config = dict(
    num_attention_heads=6,
    positions='learned',
    init='trunc',
    optimizer='muon',
    max_seq_len=1024,
    doc_mask=True,
)
Each number is 128 + 32 x the weight over its row's rms, rounded and kept within 0 to 255. Layers, rows and columns count from 0. Numbers have three digits each. The size before them is the row's rms in percent of the matrix's.

# layer 4 MLP up, 1152x192, rms 0.0746, rows 1113-1146, columns 0-95
098:198103149111044162132133097110109124145197082161102118156170102103111140124124140162117176150156157098108132178109154140087088086114190175107083133120154129133139121111120142079092118079117113127159148064174152073109097108108178122100113147119128178103202124142158130117157120091117220071
100:187136091174120127119174132113149125107180087116156132103119080128093163134137104162125138121128104161182049141120122127120099045211040108180139149145111062122124132112094088080156139117152162177158153158112136121204052152163120089174100174107125107110108138150104110153104183199166153071
109:106143169114158065090132106167105127129092144120105178074200105134149127105112086128143145119067173118143149193158071132139119089104091074098087136188175066118121092117129132189124133179054125101163122117120106111106123136133108213121159134137121114171136158116131114055142171160129155086
101:095156139073104129104101125104175106170132085128135169146142172093076115114085140063164158101118129192108100148113138155130174128116151134229132120098125100126123130138096116119180131149158121158138146135113084169142088223153121102103096153110063110147147181099094146128153086130152150126
109:178160126163128170148135079165133052147123152114146095146117158099142125109125116153066162157130146142140139152103107097110055159130189144115172099168153129139078114144122099187161108176162060146125143114176110136181143161145133126113133139093035135113104126139208093091113129134083121141
100:051133132137111150167129099106113142126151169122118103121150141128146102128088063142134105191173147111157107154169131164191103159145170097043160101170131108079119086099135166057106083146202173097076179075150132137160145095154124142138109170124129169149140144146066186135064093119119130096
088:069173170132084129145144113129171141122135109143057136084100102170140116103093162119132165105089175157113085069164129162171104084119064063132181139170085137118150137133160183102098057152095189142077168069099170102155151184138037172116091110172117150114126103093127160115086092111128175061
103:133110138173087170177162135121136134153074132131131065155074080112101126147064064196139087147171132150108179131150169112098136196161211076103184117149126190101143100080093139148115091035175135080108149158129105118120107153121137151133165110153109190144149097121094163164098150151112137154
093:116174060139142109118119141166113133144104113094113145101074149101111139185141144166097157114112028130126095096122137200153121133131089144103072141180140111131135101110110103165080146158170150104098097120167124182119176144142157152155150155113122072133114113134131170085155168114190100147
105:153171134144204086138085091133131180196105175083114087158134081113116198146091082099162078128131156118155191163145079167137154146116119110095117133185154102108175134130068145137166110121112097159146184093124150106139120127101106043078123189136114064102152134071123110148169140115105093174
107:159119144114071214112146159081152151112151095169140096135169125123126180126083166128119160067192108186090095122209102189151116121113161102153110099171114137112126107155067191126132138115179101156074153116127179088134094168115111159139145097094123105114141125128115093108128069107150072076
104:188109104201140182095121107144128122082075094137152044097173119069204160133112121177136118170084099154109146125155162162159141176117066145206133202115125090094084116130131129179156094118107149168125078148182093108155146161115078155124125124089132141100138118154147110152177163104104171129
121:085120133145173149086102158085147061145148135136099079073119128113119176212087101058160132140138106132108153138142123122156130097150142048094115073117169132088136161145067123149118100145111101163147134089106073081148118139105135133115140120109134132184186131121102126115045101145104111113
100:127151183118165116079124103149127066136143099103128160084146149118123143096111064138101157111122073156133137133141134111122099109166138131099170123165172163167125132147184114132093140093169126125090129048119167116094141224084087058157063118072111220086151132146132067129111085181055124233
100:148118162162126097115090111127146147158110190160098144161114128141126124180138130118147191121095081103128136149142131121137102198146162186144128081160165087174163137140154082137116108120081107142119169104159129156111136133103150129115129052141094166113156073161135195130087106160070099110
112:040098114074141131073125090129161127123235134077199119120129136120166180143098154104098123156153143137128094151117070159101165125151152144165176169142121119169127090127158181164091112171097072146098176122166098179065162157124159151117119151151125122120069103137106150120061167113069116127
101:144111151100188169170146073122192101107092098122161105190113141105169125130114108105163082080124169109128119158143110088177117074160147147139167066150118154121098156116058161129123118125123177124132084142103146107184127147093094107169070176135140161127100150157124171103130086148120091140
097:072147142131098122140156178192100118211112145144130082127153161198135087136108135104167102149177133152157159152101098153081097131181071137125169140122161135149137080109122119127132110120162135189101104129179161153128149095116082126086129155136130172052149126187113147114123082119073123173
104:148193190187147089141126113147116121133146064155132105106159052108112127071083154121160121127120149170155148136112132126144095115073119108182191142101119087116133159115115150129190129137157125133127162110130095136105128154171183132139132150141134173150153127083227149069080098149144108173
102:148132103062122152123079142160154080097164108124132125113134100177114124130137104176081084111087070155128115128089141100117130099110130107137100110104115166089148142175103145134090173138084126133143108162113109140109119132108114139154114154134157088160104110069119096095132188132128127122
101:147124109158117130145170065126155171152184135138123112187195157131109156132161120123123094105096161109058141091152126167150133056084120101145080061120102086139170111135137120086145132079128103142165218086077125123145154139134100110126127152163078090137128105153152089151118127140173117166
095:071099142132164075135103096155125115153152168141078100116124120163151134153060098125106081124123141145089093156143043164158131106205134142141145142162147066176162175121167160133109087158165091106146156149136121147151139058092127143098131166104165153113203057159082109113171204153121147160
104:099085157098144064143172085130140151133130081132123118147087139122135227180110045147125150198152131163128085107115069135135134142186036125138079123107114144110143139085110137152136135137112146084073163201140127170147099153102138087173131224125076107083165106091175156157085124151141159111
084:156152132138110223125068172130139062120126083137052145215084140153110135160183132118162181131109114151064144146099141189103151168140108151168138099131114113142102154109110101104120120119114122151147089141161109088157138124145139106122176136186107085149087111148137096116134160120095123145
092:164132124200106108144110100200084121128095100162112096132180084114100197142114087088148182070079097094141153084135093106128159096149120091106124120071155115168159159161104152076138141158119112094118118107119167156138126132096156141208145106160137169121143172109066088115092138102180144114
100:166176136106133101119101156169136130150081105188149145104128087154153171125124138073174118114084126130108098171170134120133198189070089107095090139143113124166109134124174142151152145115115116129151133161147119140171134103118103113135134147111147156143117179123141098141223152051129203183
104:134147134135128167102200120125087100099131150100099119151125100140124113100114082154094105098121123125159154086153166186147109107140147152106073117150173229168124073093100155105137146151148125137160099100074135187079130113099061127098156167151135141166133093114136175130095166051133134137
111:093141077101131099108177161126158067092125153126116146093108145113133148099154090142148165078111101160108072185122156122179132132087140150103130174129160186133165119152164124092167104146134128133157101146129187111101116117162136137169123164085170129182124149113131150091147146131122074119
102:095121102160118177177138152069196028192101144105124132146155099135129132120076105144122108146087165114148137093165123133125177089102098137102088006140183141097129138144159177132073116084147167110155158128173137069164112187171124130138126082134118158125136102151138156094139146136141141084
097:080135155142156112157132124116086097126178140077106121114160119076140127113117138149145130138139134179117121125133146072206125125145126191150108175131164124116142109091131080101131147107118132091161112129187067149181105091127148089095162131187065102114072124192146141137217144137103118125
104:115123048114133152139098131151173170153164095079142089107137136117097101199125130145091162185162106097083163172122023143134126130103155095104084105112139127098137141165138162104113125152144096098070112118119096150139107161126145119100202144136147141121182111151106110087143170140113206123
096:073080119150134160097131102160149152061102122197211136098036134139123145137126133177173133102132172106134133160097064126143172156116146113188208135119134153103108176186081146139093155050129168098148118126101179142130107121117150165130113093104131071114136065124135116107132154117122133193
090:157149106077060119126191160098110098097076155124123140121154131130115074126141188166093101088144157179105145105089109169207148146138143150153166143146060125164096131187121142080096137153131144157098107177134121137133146070055175214175171104096156164090166100127121135137106106127103201130
096:063160104168162101181129146064138094114123097126129142179110118129115127157054110068152111099090177143145173149093107071105129137147130101124068085160125109115154151188080179188122098101155154162129114145146148149169130089142135119101072079214072118142133143118101093125151073173137193135
# layer 4 MLP down (transposed), 1152x192, rms 0.0303, rows 1113-1146, columns 0-95
089:150140143129106079101103101144089130131076086136144086145129172140156105119057125160091121167188154203120155103076165115165143149149117146157133126168172139148095114085085153124127160103152112063146123125072036083067135125128081125094139137134156133116119122066202101112118135121110144191
101:140145152145115127124116101083119118133118112203098052133124194217139099125110129043091149115131136179095132105168139135134085133193116080131131103023149146155105114091128159118133121139138136148134118110204121113051107135142160186120095118090130120132135153158122124116091101101097090136
104:106079069132112127131151162075143122092083175082136129141084113177150137085181073129184083138109141098164131139129131130089117155133141127172133150083087142109173137108107164108128098120172131088171162123159166163117111073096100112147093149142086075049132120052114162146143158150099160090
106:171134109165146141090162122129082133113128184177220109138135108152104133131158112139146100140142065090155133118161151131102119140119148235059151167180064134100072134127070107153147120177093143115145179134210139089108162127150151135136153124103147126128131126093095096115121044143173129168
112:112130136099138143128133165122125141096116104114186178102160086127113109153112123131164135108080143157157080173092153109118146040141160186159100103131140116186190120098145160136057100135088136089118057169103180145180105104128129115176117113103150112211085096141136115126139174073097156096
101:118142098164141100150155120212161077125180106154105139131134132107103129130147173082098143147079157126091096078129154131103118122077101138103105167120074125128199092123165132184124144146078112161098145204090134137174147123100143081188124072065166118114059076105145142177136135176136064154
090:111118150147135116174079149193174061201099131135155165128178160125101198101182134098161143147142128115076179083116145124086168127189080128157099109104076124127203127167147116157146142126083088129129096118143146145128139089128109157157117111078124134125101123121167109098096082119145071122
101:202190167094090118112139136090131120154153125153176081075088093142121112188149167088111097083127169061185136122125136163095139102126105181160122105132121072117123140076174079098173125127093173161073125142138146129187105103120096113166102167134118142103148185127098090173114105116170111114
101:139137147166090136144104099105200209118104176114099137140164156121067131162186095106164115134138120112091118120103102150133116101180159133127119166087057177121155139140104102159126120170165137112211154083151103130174129125128141098142132163120116063151095139121123163139063095151183125113
107:104164098140107219185116121103125067129147152149136118138104148091151179185146140153088078155142126108099186098133165151118087101097147199143114136098138194130123147118143097138126059129081117130155179128106114172100092089171101167122114116135137189102172113100119155097097136161187104098
103:078113119137151103182191142149160092141143171131144096126146146136126130106183096066186114101054128122113144138085099121052085190074145193126155148141096117111079110154085153106160170155114147135145139177116121155077178133114082114166162131115121131053125132101167082151116093134128060135
099:116146187132116147141154112102149125126138175128145177116148110141142191153190116070172072097093084109135109105111073169111139160125144133119134113083108128152125135132139160100122132122122164156140151146153108128051129106079185111114156148137111126177120135118074155148163128191192164111
111:107091107122142112118180048109177131081147172147080125132104136149185072055138133165166129119120131125131103122132113138136098178101065132131051146142110130149150116127139148037110090144119149127061203088170161123099167152133152169157123160152139145139097135128178120106152130090098135120
100:115184105088071097143092120070134120094081133141152128117136138158095133093105125070106150132129144120104164101131100101097197192121164102175159119066141151119094121112158086124108101189139097147132088111116103117053150100157122113111162061179158120106088148102125154129130132058129166041
098:159132125134095087116127092130093141132184104101060074137163151090195115126126140131104082088138173123139038118164164141175142056088106074139157131198085166123126123101162090140099149134122121145147175166087113110117130153183222090090134135119133094112099139118148160102154135041100146109
106:143125129165173105159152150146134129137091141083160143132117105132106175114078124131109121136156169152167150090163128138137191165127121110116141076080156085160142116122079111234132132148170143089168088151135148138117083082094114094140112194126140050109092177106075085157124111139132077112
095:118152119137105076075116187156090147095141129100135190125079076157106112131107170134136114138127105116118110140125148090078158205112102143043094144177161094166104145112175176111143182154143092123134149137136134192125146150134155102126164089163110100105143111083117113113111177148126147128
096:151163084143138053155127077075141087093138086088145125115081174094184135094076200135108110130112123123095124133049159116137167136096166119119132158147168123140083163170123117157145117154171150164133129111141121141151181137194084123141073163136140120084131150100127187143137078144165162084
110:156141147103125140142150109098113118144135125077129164129092173128096094165115164212186063114086094156219124146201119136104075165188174133083100115128160101162102173207106132138146142145156128089109123104167134129117152125118089155157152141152110136143126109196128147147156128159128129089
104:121102132149147152090153099081127165196110152120150120145152161136124137119084096116143190134100154062135104127136143159115101167128126089169143128103110150165157060129154123140188104130139095133103141155087101137095162171120137140111149146125094168131142103185083131109160122124127070164
099:077179134085073161132105212147113108141152097131201099128112116094147082073069130096119157135088100107207079102159167114133089167132137178110111145145130123190083100085125156130088205197183163096118099080155091152168144076132129148097116102100138089169120143179146078202128138152107187127
094:150146096130173105111084115174120103149157090116151127095152154124108229150140147208142184174060128164139115132184186096114145157070085136113063119121168102105119134118137156134073147126065158086147192132160125084119098054127099138157163116128068159109091119058188084153121140144130111126
109:147129129127141154097155118198099156125140081127185077096170138122130093098157064137135092155101131109151176136092127142106106096181158139146159123135127101184162101152117150144226153150161113102091142092112049057166164088181155142052079116135128126116063157137078152081120156129159118124
091:120155071140090129163151147103119094153134165166157137155168080155139061180129092159160157155107123134133072146149179132105117176057121175156115104131174099127134148139109092224182159150135093103128129106144120122112125100140139153119129034118138135129157170140139139140189138128079005092
088:140120093110120155148090128086081139109155104104111142105113103137187056156145105071118140142119125127127159091136105166234136158144124128150100116023145130165118128146181148156125176128046126118133152112111204140148161093130129098125156131174173094130087125162098170102097127094140106176
102:166096069126114094114099094150139112083141144126119162153120104100111092144171109133195124143047128134123101102136122145135085114126039188070102081147120181109162123154120212127139138146000126166162096154175105105085186094092102086106117142158131143099181122207111172126145119127168099096
105:090105161140087104067100081136158157135133132128142148102125120093102121121177060085166107081078176067132120103142220115068128146113096043206129139132130178125174110129153173152138191134165130139168166136131133137107163191157095106143132114156152101138085113171126161116143095146111145120
109:128118127098113146170083086099142125178094106137158100164089132126138112156116144119125128139078120101120120131140160111087074155185108091138179143206173156138105102166076107134095092149087179150121094126158157107200180083127109173142167127181119124154102119115112082100093087131148173137
105:167127158148082117156090103143073166096184116132119186159146142148166121101124128115206131124157143104168136109085114121105089188113114046172146111130124099118183175186162176096091125120115118131142134057099118140078134139055099111122205157068126156117125080089136099109107099139126113158
104:082131123131098148067124129189121146122073154190159134137099176076134146102146147055119124080098149157110152122159162144100106146148079105181108100140104157119123084027132171112140092097176106111096132132159144126084127173120102147168133124123131112090185180084138133125136121183120149145
100:160119124090139154065122089117170159063153138111068125105180122160165205149111108123185136187162129124160182143161087104115099149131105163143136142179064136132090110159078096165140115129098065100127133130223097119143132141143103152135136121048146097113105106137168165128120105138084101110
089:081157142123170090101139117190138134051156184100109118127068107152130150159145104146047172117163153137154146096094121141131065172096121150213100117120069122140112123145164110164102110150112155133156131117121042121132138118189163107096105155164124147122121130110107049145122137131103136152
089:142137113118117112113143117145131103124103157103109081099085142183134102105111118097135175176218101076182187101079189077131150108157157187156141112156127154161151155114095136154123071131148096117165119157123121123083096118150185140126125107110127130101132145153119129052088173157105133178
099:109114140169144046104102157189150134238127164110042064174167180180079129119131107142117122153087111123128104092147109205162093131122081137091137153122146124119136117158165130106100176131100086141111106141103148145143159145121134163131157143079150138180118137130133170173079166124108119094